config.toml
num_hidden_layers = 12
hidden_size = 384
num_attention_heads = 3
num_key_value_heads = 3
head_dim = 128
intermediate_size = 2304
vocab_size = 22628
hidden_act = "squared_relu"
norm = "rmsnorm"
norm_place = "pre"
norm_eps = 1e-07
positions = "rope"
rope_theta = 4700.0
rope_fraction = 0.25
qk_norm = false
attn_scale = 0.0884
bias = "none"
tie_word_embeddings = true
parallel_block = false
extras = ["gated attention", "skips across layers", "capped logits"]
init = "normal"
init_std_qkv = 0.0178
init_std_o = 0.00362
init_std_up = 0.0178
init_std_down = 0.00362
optimizer = "adamw"
learning_rate = 0.00109
beta1 = 0.95
beta2 = 0.98
weight_decay = 0.13
lr_head = 0.0142
max_grad_norm = 1.0
warmup_steps = 478
schedule = "cos"
final_lr_fraction = 0.0
batch_tokens = 65536
max_seq_len = 1024
doc_mask = true
train_tokens = 623700000
max_steps = 9517
dataset = "wikipedia_en"
Each number is 200 + 30 x the weight over its row's rms, rounded and kept within 0 to 999. Layers, rows and columns count from 0. The size before them is the row's rms in percent of the matrix's.

# layer 5 attention query, 384x384, rms 0.0474, rows 363-383, columns 96-191
111,204,189,162,174,160,192,228,226,183,165,190,249,168,252,167,240,234,131,215,208,211,151,219,222,197,165,138,218,289,202,159,226,229,259,176,206,192,169,196,164,246,174,224,239,184,212,215,161,217,200,230,205,145,206,197,205,228,216,261,173,197,190,145,184,223,235,193,198,216,187,161,199,208,172,202,199,170,204,233,229,165,264,198,204,198,198,205,208,228,198,225,181,240,179,202,224
116,210,196,205,189,218,181,209,215,252,190,256,269,172,268,182,213,247,133,172,223,202,209,209,234,164,211,114,187,180,188,248,213,196,154,115,211,204,207,191,177,134,264,197,219,190,228,227,214,220,222,231,199,189,179,175,210,211,192,247,177,132,230,183,222,198,263,165,178,215,242,231,194,147,202,181,224,168,187,198,158,210,156,176,189,182,186,170,201,227,187,212,170,230,216,189,167
129,250,204,147,219,194,231,203,185,228,177,252,144,214,202,263,214,176,162,198,231,203,227,205,181,172,197,151,186,215,224,157,200,190,218,237,218,210,137,207,161,246,175,185,212,182,159,208,177,171,218,229,186,176,232,227,230,205,275,207,141,166,190,221,253,237,220,258,205,193,188,197,195,237,188,186,209,196,223,223,238,280,249,181,223,170,235,210,246,205,201,245,192,165,191,160,220
120,212,216,232,181,165,176,225,163,204,160,244,274,256,224,206,228,238,220,154,236,220,195,248,201,193,188,206,163,206,234,216,213,237,173,176,225,172,172,152,170,258,183,232,208,171,167,200,245,217,217,180,165,211,156,200,205,166,237,188,165,209,204,262,232,245,186,233,222,215,226,212,200,200,235,182,190,206,170,178,196,211,278,167,239,206,218,187,179,245,155,179,202,180,270,194,233
104,141,162,246,239,223,130,201,223,150,138,194,181,194,186,217,213,194,250,224,226,268,216,220,189,228,255,203,200,140,183,172,200,192,189,241,188,219,192,203,169,198,170,207,222,221,240,213,198,204,246,163,236,252,221,208,165,211,167,147,220,234,194,144,192,202,187,244,221,143,136,209,226,218,230,177,171,222,215,135,217,234,172,210,192,192,193,203,167,208,231,188,211,170,199,150,182
119,257,237,166,217,149,246,234,216,225,249,159,174,205,203,157,169,221,218,178,205,199,159,226,245,194,209,227,156,163,190,211,126,202,156,200,204,184,132,199,206,187,230,166,210,201,144,217,203,167,158,163,219,237,218,192,227,170,211,191,191,229,234,226,196,194,212,205,198,158,249,167,195,185,219,211,183,210,200,182,234,171,247,230,210,230,157,189,161,182,163,165,210,194,250,198,213
102,185,166,222,208,180,158,234,192,176,208,184,198,244,192,165,231,199,154,202,230,241,211,205,249,189,197,205,228,235,218,224,227,147,140,173,190,182,201,217,135,234,197,226,180,184,173,206,162,218,225,229,170,280,207,182,155,204,163,232,162,195,201,225,162,221,186,246,196,216,191,164,184,199,172,179,158,166,171,192,179,179,210,228,229,212,238,205,184,274,197,175,176,193,201,174,185
116,236,192,194,206,181,180,164,187,191,181,201,205,202,185,207,256,255,204,168,197,256,178,156,136,208,159,213,146,241,236,157,143,170,170,198,220,225,152,218,235,239,188,175,217,180,174,196,208,197,131,208,195,221,217,188,179,222,208,229,217,218,260,188,193,194,189,124,243,213,241,210,186,201,258,221,173,146,171,179,231,209,198,204,229,167,204,227,143,189,214,196,256,201,240,151,147
113,209,155,221,180,198,166,262,154,194,213,232,201,140,226,208,226,191,254,189,158,165,224,172,214,166,183,174,199,205,212,259,199,154,159,178,177,230,224,199,191,161,240,195,195,157,202,210,217,206,194,179,195,216,217,208,201,218,211,175,239,217,195,163,190,105,257,238,168,207,181,176,221,216,230,226,203,180,228,172,180,163,165,182,245,226,209,239,178,246,229,186,175,190,217,252,193
108,174,155,198,200,221,173,220,231,233,167,224,168,155,168,158,235,203,215,181,167,283,158,143,162,236,188,203,219,187,194,236,194,142,144,190,198,263,211,205,198,238,188,160,151,193,253,168,192,190,189,217,260,257,249,193,161,226,205,207,214,219,159,203,228,168,221,181,193,207,238,197,177,173,168,237,210,195,154,194,210,230,175,201,186,216,211,202,216,124,183,221,195,207,222,180,198
113,187,204,159,212,168,232,182,207,204,169,229,146,231,101,207,205,176,168,172,222,239,183,184,189,253,209,150,185,209,213,160,179,127,195,164,158,230,201,183,190,244,261,241,185,249,200,209,232,233,230,226,181,159,197,188,212,239,214,208,201,154,197,203,247,200,238,240,224,178,245,203,212,215,178,188,181,205,246,154,200,195,204,213,225,197,178,168,223,166,220,228,145,160,143,170,191
099,213,245,217,271,197,239,159,213,194,211,185,195,266,209,207,213,186,170,191,214,173,201,194,206,201,157,218,247,206,176,152,163,169,195,116,236,185,145,198,216,204,284,202,142,225,202,228,159,192,175,196,241,157,147,176,194,214,185,195,182,220,249,221,219,242,206,183,226,183,227,242,183,131,171,208,194,207,173,204,199,195,238,193,240,187,199,207,164,242,199,199,192,220,211,230,162
103,186,192,167,255,209,160,219,177,178,161,143,225,105,161,138,231,217,190,215,207,219,215,203,210,223,180,160,217,246,155,190,170,204,163,192,210,235,152,244,205,153,209,240,207,219,199,190,183,173,219,164,242,186,188,234,182,239,195,149,192,178,250,171,146,214,213,248,136,184,172,183,172,108,191,219,185,186,212,172,164,230,251,208,188,195,160,204,188,166,165,200,189,189,224,230,234
111,212,160,211,204,222,196,199,187,176,179,162,260,143,238,241,213,157,176,222,192,122,169,241,176,136,178,212,164,212,211,218,207,212,203,228,206,244,211,220,237,244,191,232,236,238,156,179,188,265,216,203,216,241,188,183,237,248,185,213,172,171,183,240,188,194,198,162,199,240,256,221,215,233,183,233,209,188,181,288,211,100,156,215,227,212,200,220,185,169,189,184,165,204,195,239,243
112,202,240,238,196,177,178,197,233,267,191,174,216,239,194,206,200,202,198,200,193,278,267,234,269,176,212,201,192,227,166,226,184,215,164,189,175,191,233,164,252,139,241,228,217,178,228,202,214,219,193,154,165,204,183,217,215,249,172,197,254,176,220,162,185,189,210,152,171,182,210,173,194,224,217,190,204,230,187,194,162,223,198,209,219,201,187,182,179,181,189,214,183,182,240,198,254
096,184,181,148,188,192,157,242,208,177,202,187,206,137,195,173,207,226,158,160,184,278,182,204,213,176,181,197,175,183,188,251,192,215,199,214,172,198,207,194,227,187,202,219,234,174,182,220,166,183,180,164,199,248,203,184,215,239,181,198,199,188,204,163,213,255,215,175,194,199,261,154,204,200,185,178,201,250,191,235,248,201,210,218,183,182,254,155,199,123,203,160,244,168,271,189,171
108,214,173,198,265,195,155,176,206,156,208,171,168,259,149,174,166,179,202,154,192,226,184,206,199,243,227,184,233,212,217,137,142,164,193,179,202,179,163,229,249,208,258,155,193,213,165,234,210,206,121,196,226,192,193,181,229,213,149,171,220,211,197,206,195,193,209,179,201,174,225,175,225,158,174,202,199,173,175,167,200,165,181,219,201,209,177,208,157,246,169,208,232,224,161,167,180
103,187,237,190,199,155,210,143,183,201,203,168,199,203,205,148,193,251,197,174,172,214,185,195,131,213,190,185,185,228,229,161,230,229,199,191,272,166,176,224,194,247,142,234,195,228,195,216,184,156,198,178,132,202,251,229,192,201,212,228,171,235,229,193,233,208,209,168,180,211,191,198,155,200,199,185,209,202,151,173,251,267,289,173,237,153,222,199,211,218,164,224,213,213,175,192,202
104,212,202,225,163,213,199,183,217,207,204,198,194,158,239,172,180,157,174,231,198,161,204,198,214,183,223,201,270,195,193,205,199,216,235,154,195,182,246,187,199,134,245,194,203,164,267,210,186,203,234,172,210,186,212,171,219,206,187,165,195,180,204,211,134,218,219,198,155,198,194,197,184,192,167,130,209,191,215,233,115,193,138,177,196,185,213,184,255,177,238,207,224,189,151,194,216
111,202,234,203,182,217,215,219,226,223,205,192,206,198,198,204,173,224,190,261,176,165,163,186,225,191,138,202,184,194,206,206,211,252,229,210,202,188,259,207,191,205,212,191,203,138,193,184,197,206,254,219,142,217,204,210,250,176,192,208,211,204,205,211,203,126,205,175,187,222,139,213,207,200,247,214,191,188,227,197,180,223,101,225,218,191,187,191,225,188,224,201,225,166,230,260,158
103,206,234,206,168,181,227,203,184,261,164,212,180,204,212,209,196,153,212,236,291,177,234,207,238,147,163,166,190,207,223,220,177,195,192,225,238,193,175,210,172,202,217,227,180,176,206,181,184,177,231,193,170,204,186,188,201,233,222,229,161,237,197,245,208,202,207,189,241,227,164,230,177,217,233,229,210,162,187,223,185,242,283,197,212,203,245,198,155,259,215,214,176,200,242,210,173